config.toml
num_hidden_layers = 11
hidden_size = 192
num_attention_heads = 2
num_key_value_heads = 2
head_dim = 64
intermediate_size = 768
vocab_size = 8192
hidden_act = "tanh_gelu"
norm = "layernorm"
norm_place = "pre"
norm_eps = 1e-05
positions = "learned"
qk_norm = false
attn_scale = 0.125
bias = "all"
tie_word_embeddings = true
parallel_block = false
init = "trunc"
init_std_qkv = 0.0171
init_std_o = 0.00364
init_std_up = 0.0171
init_std_down = 0.00364
init_out_by_depth = true
optimizer = "soap_variant"
learning_rate = 0.00748
beta1 = 0.95
beta2 = 0.98
weight_decay = 0.043
lr_head = 0.00639
max_grad_norm = 1.0
warmup_steps = 200
schedule = "wsd"
decay_fraction = 0.611
decay_shape = "linear"
final_lr_fraction = 0.0
batch_tokens = 65536
max_seq_len = 1024
doc_mask = true
train_tokens = 283800000
max_steps = 4331
dataset = "wikipedia_en"
Each number is 200 + 30 x the weight over its row's rms, rounded and kept within 0 to 999. Layers, rows and columns count from 0. The size before them is the row's rms in percent of the matrix's.

# v: layer 4 attention value, 128x192, rms 0.167, rows 49-63, columns 0-191
# o: layer 4 attention output (transposed), 128x192, rms 0.138, rows 49-63, columns 0-191
# q: layer 4 attention query, 128x192, rms 0.161, rows 64-66, columns 0-191
# k: layer 4 attention key, 128x192, rms 0.151, rows 64-66, columns 0-191
v49,096,159,215,198,207,198,215,241,244,190,197,224,191,217,217,196,165,215,201,239,202,164,202,243,218,227,190,168,179,208,224,238,188,222,222,197,220,203,224,200,198,192,221,164,147,195,186,201,190,226,192,177,191,151,212,199,235,197,186,165,218,266,227,278,209,188,196,235,217,225,210,203,145,164,239,183,169,251,201,261,173,162,162,183,164,214,198,220,240,172,174,285,236,251,239,188,186,235,169,218,203,219,199,109,172,205,262,200,138,149,190,203,211,169,216,108,227,186,225,200,195,168,206,198,209,182,148,237,175,247,157,214,209,190,149,169,256,190,265,218,175,213,207,131,198,194,239,222,144,228,202,210,169,195,211,198,240,151,200,205,160,165,246,210,180,228,175,194,256,186,213,221,186,228,199,214,199,196,148,224,219,227,188,217,190,179,182,212,181,178,183,171,205
o49,100,254,226,278,162,252,226,192,189,230,216,161,224,162,212,192,187,157,193,189,231,158,185,172,239,170,236,227,177,183,150,231,184,207,193,171,192,202,219,210,234,239,147,211,204,216,232,219,169,218,193,180,185,191,199,224,197,239,230,224,220,183,190,131,200,180,127,158,221,148,199,232,178,202,130,269,224,142,198,154,206,231,162,223,197,208,171,241,189,220,211,177,193,158,176,211,220,200,216,221,197,204,177,237,193,215,183,210,219,193,154,148,245,196,203,256,224,240,145,171,194,237,183,229,169,228,239,161,232,142,215,223,211,186,179,190,194,175,193,187,241,216,179,174,175,212,164,226,199,152,197,259,216,209,113,180,200,219,218,180,229,272,201,174,222,189,190,197,165,226,163,234,211,210,227,207,171,196,199,169,168,175,172,154,186,220,150,187,187,188,250,206,173
v50,100,240,226,178,242,241,272,176,175,140,178,217,209,244,223,165,169,171,212,153,157,222,182,216,237,186,239,181,159,192,238,242,184,195,198,190,188,120,177,230,196,162,198,178,159,166,228,206,194,220,134,200,178,222,230,201,168,210,227,230,159,247,212,188,210,192,242,273,224,166,227,201,216,144,182,176,208,156,190,217,230,168,193,223,209,118,190,207,228,170,198,220,225,205,233,218,177,210,165,180,206,204,220,165,202,203,191,206,196,228,179,192,215,242,189,170,186,246,197,199,205,130,203,237,147,184,209,208,225,189,201,162,215,174,189,166,200,241,195,185,222,262,222,205,184,165,155,204,226,205,129,170,205,204,184,190,229,199,231,215,187,190,230,194,199,236,173,181,163,229,170,225,208,279,218,191,227,212,216,152,159,186,274,219,219,206,171,251,172,191,242,212,255
o50,103,177,155,260,170,210,198,211,236,171,229,191,158,170,210,190,209,219,208,212,261,193,215,222,228,154,177,200,194,219,199,208,185,237,183,229,153,216,234,180,212,268,208,211,227,195,167,224,181,171,216,210,244,137,168,222,242,197,178,176,214,128,198,184,195,249,142,175,197,219,194,209,169,223,184,230,209,215,196,198,175,176,191,209,176,239,184,168,197,231,212,213,167,147,216,176,228,202,263,166,161,144,173,213,200,195,177,228,192,180,177,235,188,153,215,244,176,176,211,185,201,225,227,203,217,183,182,164,182,206,219,226,197,161,213,235,178,201,217,188,194,172,196,203,243,186,262,226,195,254,200,221,160,240,212,229,203,156,167,294,222,215,193,190,207,173,235,171,201,123,155,168,206,137,223,177,210,172,241,216,236,155,215,201,115,211,261,133,189,231,192,205,229
v51,096,267,176,171,219,187,261,167,170,173,216,255,217,159,182,190,187,212,199,151,187,166,242,205,193,224,230,182,194,220,155,200,196,221,191,205,217,185,225,176,165,250,178,208,171,180,205,209,191,259,189,178,232,173,216,227,168,196,220,246,178,192,175,164,222,178,187,202,195,202,184,223,169,245,226,163,189,221,225,164,212,195,213,235,179,154,158,196,141,214,187,173,211,189,176,229,238,202,163,186,260,157,212,170,204,251,209,194,171,197,169,222,220,238,181,243,205,228,144,193,182,171,246,186,182,185,206,183,219,253,126,194,226,299,176,248,200,191,182,240,256,172,194,239,242,215,178,191,169,182,175,246,155,167,224,229,231,216,176,232,133,197,221,209,257,194,183,180,193,203,203,230,158,169,236,155,189,263,249,175,182,191,240,182,185,205,155,193,244,210,174,212,169
o51,102,153,205,220,205,198,208,213,225,234,186,152,130,219,228,184,208,189,168,224,212,245,185,211,226,183,203,183,197,194,210,213,131,210,230,235,170,279,202,221,182,183,252,137,174,197,211,186,239,198,230,209,229,212,181,181,205,236,188,207,198,193,188,230,166,244,168,183,170,222,151,169,204,160,183,219,157,222,162,189,219,228,202,236,156,225,192,149,221,206,187,195,202,235,157,225,205,201,226,213,239,214,195,193,228,163,241,160,200,195,197,234,190,153,242,129,238,171,242,187,172,210,232,191,234,216,198,192,195,150,263,206,160,125,265,154,174,227,237,186,218,201,169,237,201,204,130,195,219,216,257,183,197,204,179,199,210,123,261,187,189,185,218,157,181,209,178,257,191,192,220,211,237,147,183,219,242,194,191,208,241,169,174,200,224,158,188,159,215,182,248,188,213
v52,082,196,234,159,237,194,211,147,251,199,163,211,241,198,142,203,226,147,240,209,187,157,160,234,211,166,229,208,230,144,180,201,171,244,219,151,186,206,189,177,229,178,203,169,197,234,171,210,180,256,156,186,171,193,226,205,194,281,194,176,234,199,223,229,166,162,188,230,202,183,180,227,241,176,220,205,226,226,190,208,197,230,179,189,187,229,155,214,247,189,206,237,194,195,197,216,216,177,191,233,212,142,222,189,211,144,230,214,174,182,202,228,217,199,162,217,189,170,192,186,190,180,175,181,134,199,175,214,171,259,192,253,154,236,201,171,156,166,175,162,215,247,200,152,256,177,180,269,155,208,188,250,189,278,219,157,217,130,168,178,193,183,145,187,189,179,193,204,217,190,205,157,172,226,198,201,157,175,221,202,206,113,202,200,155,183,204,207,221,187,219,201,215
o52,086,208,200,207,204,197,176,213,156,237,158,175,162,205,262,178,175,168,154,184,228,189,215,203,217,183,119,167,216,191,170,259,223,173,133,182,206,196,226,180,210,223,195,240,195,198,267,244,230,135,194,231,193,201,223,155,199,159,233,220,189,189,184,208,201,217,267,190,185,185,185,200,203,239,177,192,234,163,233,175,231,221,202,181,168,225,136,215,176,182,230,181,216,209,123,243,176,226,216,156,172,237,202,201,216,206,148,172,194,194,192,189,196,155,237,204,169,237,172,172,237,203,225,212,235,232,174,179,213,159,211,162,256,170,200,232,155,230,215,227,165,212,239,214,180,281,231,123,240,183,166,206,214,154,196,234,176,233,221,194,206,169,231,157,201,187,220,214,172,179,176,228,182,179,236,191,227,167,227,208,187,198,156,214,224,162,175,150,159,203,201,202,250
v53,113,275,291,155,162,166,169,213,231,219,179,212,244,164,191,192,201,197,170,217,148,223,179,239,209,238,162,237,192,209,185,117,198,237,134,200,196,214,232,198,227,149,196,242,166,245,176,166,246,164,173,215,156,188,181,261,231,239,166,188,222,181,193,196,222,218,172,201,177,196,189,184,205,256,201,210,183,168,156,186,188,225,199,144,199,222,173,220,199,193,223,221,201,208,188,193,178,214,197,211,246,184,171,162,168,241,234,181,187,195,208,226,215,208,181,181,227,252,242,231,190,176,208,195,197,197,201,244,169,211,176,198,226,197,224,199,191,193,216,195,194,217,181,194,218,223,176,213,177,241,172,186,207,176,205,206,224,198,214,211,288,190,175,164,172,204,182,225,183,160,102,230,202,217,183,167,257,160,124,219,190,231,227,241,201,204,228,224,170,229,161,145,143
o53,113,176,183,225,220,218,178,167,185,201,182,241,196,254,217,178,164,202,222,216,222,172,191,145,198,207,171,165,200,212,208,199,228,161,276,204,194,207,146,198,203,202,214,147,216,164,213,259,192,238,235,212,250,233,172,172,169,165,187,174,165,182,216,196,133,172,189,240,222,161,192,237,179,154,222,219,167,213,221,229,207,163,198,256,240,221,257,195,182,189,209,175,203,195,228,227,176,234,186,242,152,162,208,197,233,160,137,228,212,208,180,192,196,195,242,289,202,181,161,153,247,241,199,244,204,233,172,197,238,207,202,209,214,171,198,178,223,172,169,257,193,174,174,163,179,254,211,196,190,179,181,271,256,227,198,152,187,200,204,178,152,180,261,207,193,153,201,203,255,225,245,186,187,194,220,222,216,195,199,150,165,188,158,199,182,189,175,196,215,190,250,244,222
v54,089,153,221,195,215,177,187,208,188,215,190,128,246,232,213,206,190,248,208,222,229,185,256,211,182,218,182,261,236,217,224,199,244,155,154,206,208,196,255,230,183,196,193,205,184,221,217,233,160,194,185,185,203,214,213,229,237,178,152,182,197,187,197,175,255,192,226,217,133,245,209,232,152,207,212,207,146,183,220,181,234,222,210,182,210,190,190,203,205,173,226,248,228,196,172,187,170,185,133,189,165,179,187,148,217,163,199,118,172,199,171,231,186,219,224,216,214,226,197,196,205,156,260,207,196,161,143,211,205,218,209,176,192,169,225,224,184,172,165,200,171,236,249,150,192,210,243,168,220,148,228,187,144,187,244,156,203,174,199,196,208,162,252,222,208,183,210,215,232,172,201,246,218,248,235,215,143,194,199,133,236,198,218,148,225,152,168,259,176,202,190,141,191
o54,096,223,191,209,151,205,154,149,187,214,212,199,201,224,200,171,249,160,197,164,201,180,202,164,188,185,186,200,199,183,152,211,235,198,258,187,180,197,207,186,213,200,207,172,206,189,210,153,194,181,213,206,216,162,234,184,226,264,225,217,168,151,186,217,176,194,181,212,229,179,184,168,206,212,222,189,224,193,228,248,148,157,176,205,202,184,153,223,185,251,193,200,185,238,205,253,189,193,199,209,179,218,168,258,167,225,213,226,237,116,238,185,220,221,186,188,241,163,197,253,178,272,159,241,196,233,226,135,222,211,164,214,208,168,218,221,191,230,191,156,217,164,196,156,207,139,142,269,208,217,187,195,233,204,164,213,221,188,179,152,196,223,173,224,163,184,178,229,215,230,196,255,120,246,184,204,231,174,215,178,239,201,170,233,223,239,204,120,229,216,143,236,193
v55,082,202,188,184,177,164,208,179,192,195,257,289,174,195,136,172,151,191,208,177,216,185,172,198,180,191,194,161,182,175,197,183,189,164,208,174,241,184,229,230,199,198,202,212,217,180,176,272,211,287,193,214,192,229,168,211,209,193,243,209,186,229,170,260,236,185,206,195,192,215,172,172,226,229,193,188,139,171,138,222,181,177,240,221,194,242,192,221,125,158,173,228,202,165,143,141,195,207,193,184,199,168,201,99,183,234,184,210,186,181,224,172,190,203,224,170,225,234,197,187,200,183,157,236,174,181,192,178,167,157,213,157,259,193,202,179,190,253,164,192,210,227,254,209,228,210,220,227,172,217,228,200,200,208,226,271,160,203,205,180,201,201,230,199,237,197,187,183,227,162,197,272,187,169,190,251,187,204,232,230,222,224,170,212,248,170,222,237,214,237,215,223,234
o55,090,190,223,171,224,189,183,211,223,213,228,136,247,182,228,205,227,153,200,243,202,203,205,163,235,214,175,257,186,185,217,235,246,206,198,207,188,219,206,230,216,223,187,165,196,193,167,158,216,136,193,193,198,159,217,226,156,229,184,205,191,187,211,163,157,191,202,231,230,273,232,169,169,183,191,254,234,225,188,147,185,219,187,211,158,155,216,197,262,243,223,180,250,156,210,247,206,207,231,236,176,209,201,197,214,156,207,185,257,232,164,204,210,162,234,210,183,179,212,191,219,240,169,178,213,196,209,171,215,252,172,199,220,205,228,177,166,191,203,222,244,193,209,161,174,209,191,185,222,141,178,173,217,209,207,112,214,229,178,226,187,292,228,219,166,258,174,224,182,201,245,212,234,230,173,125,194,217,205,150,203,154,238,228,129,157,181,188,221,178,220,194,208
v56,088,222,232,256,172,240,220,213,124,194,174,178,190,184,213,182,218,198,212,213,123,195,238,131,189,195,135,173,202,212,248,215,228,205,227,193,199,225,167,176,267,225,267,222,164,239,208,184,235,223,184,186,223,183,172,224,232,175,174,223,166,227,168,248,181,217,220,214,249,219,164,195,181,229,204,168,178,216,242,198,214,162,183,209,210,201,146,185,246,200,212,213,223,224,152,150,168,199,169,249,152,219,215,243,199,241,268,186,230,220,207,203,236,223,178,220,250,249,214,237,148,175,174,190,208,214,252,230,181,191,176,256,254,199,250,255,223,215,205,191,231,189,237,217,178,150,218,159,171,212,177,215,182,180,264,169,149,187,198,182,216,219,201,201,172,238,217,214,178,162,156,186,210,229,192,204,207,175,169,177,145,174,198,195,188,221,206,216,202,219,213,237,173
o56,098,188,163,189,181,188,185,223,211,207,184,213,206,200,215,196,166,211,182,184,218,193,166,216,178,217,274,160,201,179,151,145,212,196,174,191,225,187,237,213,192,165,175,207,249,174,195,194,162,253,204,156,237,227,243,143,155,214,260,155,178,175,253,186,194,161,238,202,174,171,239,145,209,195,183,180,208,226,218,186,175,182,191,175,188,215,245,169,197,234,251,205,158,191,218,223,233,170,206,200,215,156,152,207,184,209,158,217,193,131,220,206,190,160,227,210,184,225,208,200,248,265,240,202,195,145,166,194,241,176,200,149,135,222,179,129,188,194,178,183,141,225,176,171,231,211,146,235,210,194,189,210,168,238,171,176,255,235,236,253,169,179,167,192,202,207,181,151,207,204,231,199,243,217,187,208,226,215,232,253,259,186,184,186,198,183,197,211,242,155,208,249,246
v57,085,177,227,219,176,256,202,241,235,160,215,201,191,191,240,182,193,197,179,175,142,150,230,199,203,214,221,228,235,186,235,169,194,200,271,190,167,244,218,202,223,193,142,198,136,209,175,217,240,224,191,189,214,237,218,233,241,230,188,199,202,158,173,199,216,202,187,191,149,192,208,125,133,181,226,203,138,225,215,204,227,228,215,196,219,194,209,219,270,108,179,173,210,174,162,170,232,236,237,194,216,211,127,232,175,205,226,159,192,174,164,213,201,190,185,213,255,161,188,207,203,142,178,210,223,220,138,192,194,212,191,196,218,218,183,156,173,166,168,250,181,247,180,219,251,232,265,226,218,187,169,240,211,222,197,214,169,179,192,235,193,237,209,203,200,197,180,222,175,147,244,221,192,162,231,167,200,138,221,185,204,218,185,194,224,216,177,242,195,199,208,248,164
o57,094,252,245,192,220,137,226,162,169,258,202,205,223,240,209,211,186,164,198,227,268,248,166,176,214,190,226,212,228,202,174,248,249,234,172,226,206,219,222,262,149,161,168,195,189,252,184,175,187,194,223,267,168,176,225,200,206,175,158,174,195,211,210,220,180,237,206,225,223,193,228,216,253,214,191,188,225,211,211,234,181,177,191,168,184,238,205,148,187,257,183,186,186,160,227,196,175,199,210,197,225,178,268,175,259,204,190,175,228,197,218,214,210,221,166,246,160,192,237,202,211,254,211,146,224,180,192,197,200,183,255,234,245,165,207,194,189,226,187,141,243,222,242,249,208,234,127,215,165,168,256,224,225,209,142,186,202,170,239,175,200,206,201,216,228,216,209,161,243,222,208,154,164,220,204,194,206,242,227,192,206,190,190,185,228,242,210,173,180,209,204,154,261
v58,089,190,193,192,222,203,233,235,208,239,265,199,203,207,194,174,211,174,219,247,190,240,193,244,202,211,191,202,167,191,169,210,211,270,169,203,198,190,168,247,242,215,174,133,191,183,169,187,238,226,227,192,189,209,135,192,148,164,190,188,171,211,219,243,182,173,218,267,204,184,169,157,165,151,272,152,177,195,250,196,172,176,193,156,209,180,173,157,200,165,182,217,248,218,209,180,194,217,175,269,210,127,236,244,204,181,239,205,184,187,225,209,207,197,210,152,252,222,203,197,182,154,132,224,149,199,171,205,154,179,195,195,174,210,234,211,163,226,171,225,198,242,232,156,167,178,207,220,300,186,214,187,231,174,203,198,154,185,186,186,221,126,226,190,171,209,208,220,182,195,196,227,222,207,172,177,239,151,220,145,169,182,197,223,193,230,207,188,222,215,183,213,205
o58,094,186,209,240,200,157,157,219,191,231,176,176,222,141,195,156,181,229,222,214,242,175,184,186,154,209,197,162,197,193,214,170,214,154,173,209,193,201,190,171,195,201,238,249,231,192,215,216,131,221,226,198,224,207,232,174,236,215,191,136,174,190,159,198,217,210,194,179,162,244,248,199,241,236,136,236,209,223,170,212,215,259,207,201,210,225,185,189,185,205,199,144,164,161,143,253,187,160,186,144,177,196,184,183,222,248,175,195,241,209,161,185,197,178,183,169,178,145,144,192,215,278,204,209,235,234,235,208,250,246,201,198,214,164,232,223,219,192,234,151,156,195,163,199,204,185,216,198,152,210,154,192,168,182,239,189,193,230,242,224,218,282,174,215,196,175,258,154,198,264,230,218,202,216,209,197,164,211,182,193,185,226,200,168,208,188,172,243,232,157,178,214,242
v59,091,243,178,169,185,187,225,178,218,212,221,186,230,185,150,209,184,224,191,158,192,192,250,258,231,175,178,188,237,187,213,251,206,184,199,184,213,184,160,208,176,176,203,250,151,210,205,218,191,223,173,198,146,213,195,222,198,237,187,120,208,223,219,242,163,200,237,188,180,219,213,224,229,186,250,218,157,198,247,231,235,195,222,217,224,230,232,172,221,219,200,167,240,188,196,174,244,197,190,200,164,240,158,262,220,227,194,245,209,197,197,213,184,204,137,172,229,171,154,172,240,166,248,151,192,210,214,216,240,260,231,171,183,179,233,210,175,181,253,250,176,153,156,159,215,204,239,178,189,224,231,223,166,197,173,177,202,174,211,248,203,205,217,230,274,178,210,155,219,225,231,235,231,156,217,195,204,180,217,255,229,189,260,231,108,196,195,223,175,191,171,201,165
o59,101,198,187,226,167,212,212,249,172,197,211,154,211,205,234,245,249,147,210,205,185,203,232,163,195,212,219,202,155,169,176,273,165,264,188,165,240,177,210,175,196,183,243,222,227,228,204,141,238,150,224,195,216,180,201,253,236,179,213,239,204,225,205,193,207,217,128,191,219,203,155,232,223,144,239,237,257,206,198,247,166,249,175,230,204,242,197,176,220,176,183,208,197,170,180,195,156,191,185,173,196,126,202,145,192,200,202,194,187,230,212,212,228,190,262,261,182,232,194,209,229,208,198,318,224,247,166,236,183,127,179,222,219,201,155,229,222,211,222,171,207,207,183,237,233,189,151,211,219,183,207,208,208,165,222,222,208,208,210,137,163,197,203,199,202,253,206,206,177,227,210,172,216,214,170,192,223,180,247,205,190,167,176,198,237,185,199,199,200,232,202,178,225
v60,102,224,209,220,220,151,168,202,178,219,185,194,160,171,252,176,200,187,210,256,203,224,172,193,174,213,165,165,234,188,183,209,212,228,148,258,254,185,216,188,204,212,157,223,208,262,199,190,185,253,236,182,218,96,181,162,238,243,216,221,181,164,225,155,182,196,214,234,217,154,212,164,244,192,194,243,244,178,237,122,193,143,193,172,158,228,222,211,227,202,174,260,229,200,197,218,229,264,122,171,204,148,220,225,200,176,210,176,208,191,152,207,192,212,197,196,188,121,253,176,170,210,196,194,243,160,189,161,192,184,197,174,189,258,203,191,208,193,194,183,173,190,183,220,232,178,177,195,168,191,221,202,215,207,167,197,196,234,220,213,221,222,178,218,221,160,174,183,189,170,200,212,134,230,211,180,192,167,182,163,206,210,229,180,259,170,185,225,185,160,172,197,144
o60,106,178,189,165,233,251,204,168,212,185,205,220,237,264,200,184,200,209,213,160,227,147,231,222,284,210,205,215,186,203,209,127,197,169,254,186,154,244,206,178,218,207,219,163,186,199,175,209,190,228,163,230,218,259,247,212,184,209,207,189,181,215,180,202,230,201,222,205,139,233,236,192,154,241,243,182,201,168,223,252,192,249,198,182,217,164,174,182,200,178,170,198,138,179,176,212,156,136,260,202,226,246,229,178,246,183,211,180,191,233,204,177,229,223,212,209,248,218,159,184,159,218,225,172,164,213,207,279,207,198,231,260,151,203,213,214,203,178,202,214,168,223,194,247,150,184,236,223,214,193,187,210,219,160,135,179,184,165,146,169,234,185,200,180,189,202,190,190,212,216,170,201,229,187,251,196,204,220,210,252,181,239,182,263,209,193,170,209,243,251,215,184,226
v61,086,242,209,153,218,184,183,195,217,228,193,238,151,115,204,133,205,191,244,196,214,177,185,200,170,223,205,216,233,183,164,166,234,231,183,213,241,192,178,142,167,190,215,164,233,177,161,257,206,188,204,221,163,191,214,169,208,200,241,189,192,224,191,195,172,183,222,251,234,199,193,239,176,167,173,218,241,162,205,196,203,231,211,225,220,174,205,188,183,180,187,198,251,219,218,184,190,179,218,261,267,144,201,191,165,226,181,166,144,193,177,192,184,211,222,211,204,198,214,217,207,192,267,157,170,160,240,163,204,218,206,236,208,216,148,231,237,181,183,205,170,180,180,127,197,187,214,221,253,181,162,246,207,198,231,223,297,183,150,235,158,184,178,271,179,235,180,179,175,202,201,263,171,200,211,198,186,228,231,195,209,135,196,142,183,194,190,234,197,223,233,172,208
o61,091,190,201,241,219,222,193,181,172,173,147,183,160,215,210,193,183,188,158,207,165,226,240,207,197,135,171,244,202,231,209,202,197,172,234,202,139,203,235,215,226,218,183,255,157,202,175,227,203,207,202,220,235,218,193,161,208,235,211,195,225,210,199,144,241,198,165,147,197,157,225,181,237,196,173,196,137,186,194,175,176,214,208,197,175,199,177,215,155,201,161,206,207,223,176,259,151,209,205,194,167,219,227,234,222,232,240,268,246,218,205,216,145,199,225,195,154,148,149,181,206,219,185,199,238,232,157,203,239,212,181,192,244,118,226,157,136,177,235,152,199,203,199,248,181,220,162,229,157,212,197,212,227,194,208,207,184,209,231,166,201,163,227,128,245,252,238,236,192,157,242,181,240,139,226,165,174,149,216,209,211,213,211,227,190,230,179,205,188,186,200,219,154
v62,095,256,210,191,199,228,251,180,178,179,207,225,209,216,194,222,202,180,213,224,115,201,195,209,127,219,206,223,149,153,174,205,219,203,215,251,201,230,220,206,203,165,154,172,182,259,186,249,154,172,210,220,177,187,167,171,198,213,154,218,152,192,201,198,196,209,201,302,196,225,239,143,199,134,198,166,222,206,174,188,229,238,227,167,207,203,166,238,202,189,215,236,159,213,210,221,215,174,161,198,208,196,234,194,146,213,199,128,167,157,154,190,174,255,257,211,165,138,225,229,179,208,202,248,234,223,136,154,205,191,202,251,133,177,241,190,196,194,261,207,170,163,208,192,186,195,200,216,213,207,191,227,154,205,214,172,227,179,201,182,218,208,229,165,206,199,141,220,192,159,200,167,210,196,152,204,210,213,206,190,215,214,195,210,253,179,240,223,217,165,179,196,181
o62,102,204,195,245,182,187,143,202,214,196,145,125,163,198,220,183,225,173,214,155,222,208,197,211,202,217,243,192,263,192,247,184,185,158,206,183,196,212,199,195,223,221,181,229,216,180,166,228,167,229,190,193,241,230,192,172,184,171,228,163,240,185,182,232,229,253,211,154,193,183,167,234,185,254,244,212,176,142,191,217,217,168,221,247,233,186,196,145,221,213,183,198,192,182,151,251,212,215,211,206,211,182,150,250,212,214,242,241,199,211,156,180,180,155,170,167,215,217,183,202,158,242,168,188,144,193,263,174,162,140,178,171,193,230,242,225,202,192,165,229,235,231,197,202,173,269,156,198,216,231,238,215,214,204,222,181,193,227,128,177,178,180,209,234,224,208,219,160,251,231,190,186,188,173,207,216,191,183,209,214,158,246,229,181,203,254,150,204,134,242,189,157,221
v63,091,213,203,220,202,161,176,224,177,218,151,182,163,184,209,201,217,272,163,221,147,168,223,165,173,214,206,162,234,159,181,201,218,207,224,209,203,209,230,176,261,143,193,206,266,216,167,161,207,194,243,182,217,185,171,206,188,216,227,193,280,198,236,179,148,212,211,183,231,156,224,188,144,196,145,196,234,144,243,190,164,259,165,230,232,225,195,241,163,163,214,220,199,164,185,216,200,192,169,212,207,234,242,218,204,170,171,173,193,273,212,202,149,194,207,204,206,234,186,274,167,205,195,159,244,179,213,183,201,196,182,215,203,216,145,236,219,204,239,189,141,134,215,205,173,178,182,235,145,229,162,151,143,213,186,186,185,179,206,204,168,172,210,208,196,210,183,243,202,211,206,220,282,168,187,191,223,217,215,218,189,190,202,159,159,223,181,180,151,205,189,214,166
o63,095,204,135,199,236,242,164,212,213,190,185,260,258,199,252,184,185,154,236,173,195,183,172,192,200,174,190,194,166,208,225,127,173,182,170,206,218,186,177,197,209,201,213,184,120,170,221,213,223,218,198,236,155,214,234,175,215,134,208,156,170,213,204,180,218,208,173,143,224,216,217,201,197,172,192,220,156,244,220,168,238,179,212,183,189,188,210,153,176,195,226,188,205,226,177,170,213,178,196,198,203,251,206,144,178,239,239,228,208,201,227,200,249,209,195,167,215,169,223,250,191,205,213,221,210,201,160,216,151,183,200,167,164,237,250,203,174,204,137,213,277,253,156,167,193,233,204,230,200,185,253,255,256,255,159,254,184,226,227,207,212,198,200,219,163,248,232,189,202,164,180,202,192,189,229,210,200,201,217,170,211,214,210,253,279,185,177,234,243,244,194,183,169
q64,105,240,175,206,213,190,241,272,226,185,178,189,221,176,279,151,237,178,185,216,178,169,209,168,183,149,161,258,213,169,189,167,248,230,200,203,212,176,171,169,204,225,175,222,142,201,234,231,198,188,179,189,204,214,229,192,201,196,255,196,253,140,201,196,175,184,254,266,196,188,234,156,210,194,206,236,77,215,194,239,203,160,195,165,196,175,215,187,192,234,185,194,192,184,218,188,244,199,236,193,194,234,257,190,172,196,148,211,184,220,175,182,187,212,193,219,202,157,217,193,185,200,199,227,187,216,234,209,212,153,225,237,191,253,193,165,210,239,210,221,183,236,194,206,183,222,221,229,146,204,164,216,159,234,209,184,174,165,184,180,148,222,165,142,241,206,155,219,202,169,226,227,225,210,196,165,147,174,165,228,179,166,181,151,217,224,207,146,227,236,166,217,224
k64,102,210,157,217,251,217,216,192,230,154,215,210,182,165,237,166,236,243,201,217,172,152,168,171,240,214,148,213,184,184,197,122,183,188,172,207,178,188,250,122,161,239,129,200,166,187,201,219,205,175,180,250,144,188,185,188,182,254,192,190,184,212,178,160,190,108,173,235,190,173,161,225,206,212,202,183,161,238,234,187,184,202,201,189,181,204,233,255,217,184,176,208,173,203,237,201,228,186,149,182,191,193,168,162,213,233,212,237,201,186,180,195,156,187,178,144,203,162,190,263,202,158,174,256,219,152,209,190,184,195,199,180,196,172,219,191,199,246,171,193,236,223,190,227,252,176,247,163,165,213,240,169,182,206,155,205,189,250,192,214,181,207,211,167,236,211,242,244,210,207,198,209,146,242,241,171,221,221,228,191,181,206,193,198,200,169,170,184,251,223,203,269,234
q65,119,204,234,241,142,177,181,187,181,189,169,196,155,194,184,187,183,167,203,220,166,237,241,175,142,144,179,194,197,204,180,156,253,156,241,242,156,160,268,196,214,237,173,191,203,220,178,228,197,199,159,247,213,178,200,209,205,197,179,256,216,199,122,195,191,213,218,188,237,220,143,245,243,206,180,226,210,194,240,218,219,157,179,212,170,253,214,226,199,196,166,233,180,178,209,236,167,198,196,194,204,129,208,236,189,278,251,219,191,200,167,234,238,202,284,217,211,222,177,189,245,230,211,226,251,175,224,200,143,248,178,194,179,222,231,201,165,187,196,232,139,185,186,198,219,166,174,179,211,220,174,179,227,225,204,194,176,224,224,207,241,218,228,222,143,202,219,235,176,239,203,211,188,141,206,228,155,197,213,265,210,211,238,225,238,199,180,200,225,199,222,223,186
k65,105,224,173,180,170,170,214,174,153,216,187,180,202,202,186,241,186,176,207,147,266,227,234,199,225,217,215,188,209,170,206,201,191,137,259,159,151,194,190,170,169,255,193,187,206,184,229,191,253,235,154,199,214,230,192,152,215,184,151,247,243,201,207,147,237,201,191,214,163,219,200,209,190,178,211,186,230,215,145,156,162,190,150,156,250,240,147,226,201,193,188,224,216,221,205,185,172,190,226,197,202,137,182,265,141,240,222,252,242,148,186,192,169,209,231,156,217,215,212,183,181,192,207,228,178,213,179,231,228,255,225,171,206,150,176,193,193,160,135,229,234,206,268,177,178,146,196,187,237,170,211,177,231,163,167,204,210,182,213,171,174,195,189,180,168,232,164,197,226,188,193,230,209,157,189,202,202,168,222,160,151,182,173,174,243,241,200,217,177,224,258,203,211
q66,102,189,201,264,221,216,171,197,221,179,185,170,213,190,146,214,204,235,193,200,188,214,202,226,239,231,203,190,208,233,235,170,183,207,176,230,174,186,209,222,240,197,189,209,238,169,206,158,205,187,203,310,215,157,192,182,254,216,173,226,210,231,237,173,165,220,217,274,210,200,140,197,187,191,228,155,158,234,242,229,204,210,133,192,168,218,202,171,166,173,199,170,214,206,253,198,162,201,204,208,169,242,205,186,176,235,165,152,179,216,216,175,218,222,201,198,183,198,110,194,165,124,207,176,216,163,194,181,227,177,206,184,177,158,193,233,172,201,228,162,222,172,209,145,175,196,199,183,175,198,211,181,205,229,200,240,175,221,190,266,186,201,180,158,219,223,211,231,192,158,209,222,186,157,303,257,185,212,227,179,280,217,180,191,181,220,169,227,235,166,208,178,207
k66,104,252,259,253,182,254,222,231,174,171,255,189,204,187,204,192,243,173,183,168,165,163,214,210,220,242,172,210,173,169,186,181,194,182,162,189,174,174,185,240,193,198,177,230,193,191,208,195,160,217,257,217,229,203,158,175,217,171,199,199,196,204,251,168,203,187,206,183,250,229,173,204,165,236,233,248,213,173,213,162,247,158,97,262,172,177,167,211,179,218,204,194,166,186,246,141,187,194,223,222,188,137,210,207,204,199,199,177,194,179,178,228,226,185,190,211,202,209,201,124,220,197,182,228,192,245,231,159,270,258,208,181,224,150,208,179,230,198,251,213,158,223,213,212,219,193,224,233,187,186,183,207,181,208,227,177,201,170,224,263,185,226,186,230,196,280,189,197,219,194,188,170,214,160,156,253,181,159,210,195,259,187,200,212,151,194,198,166,219,233,191,255,198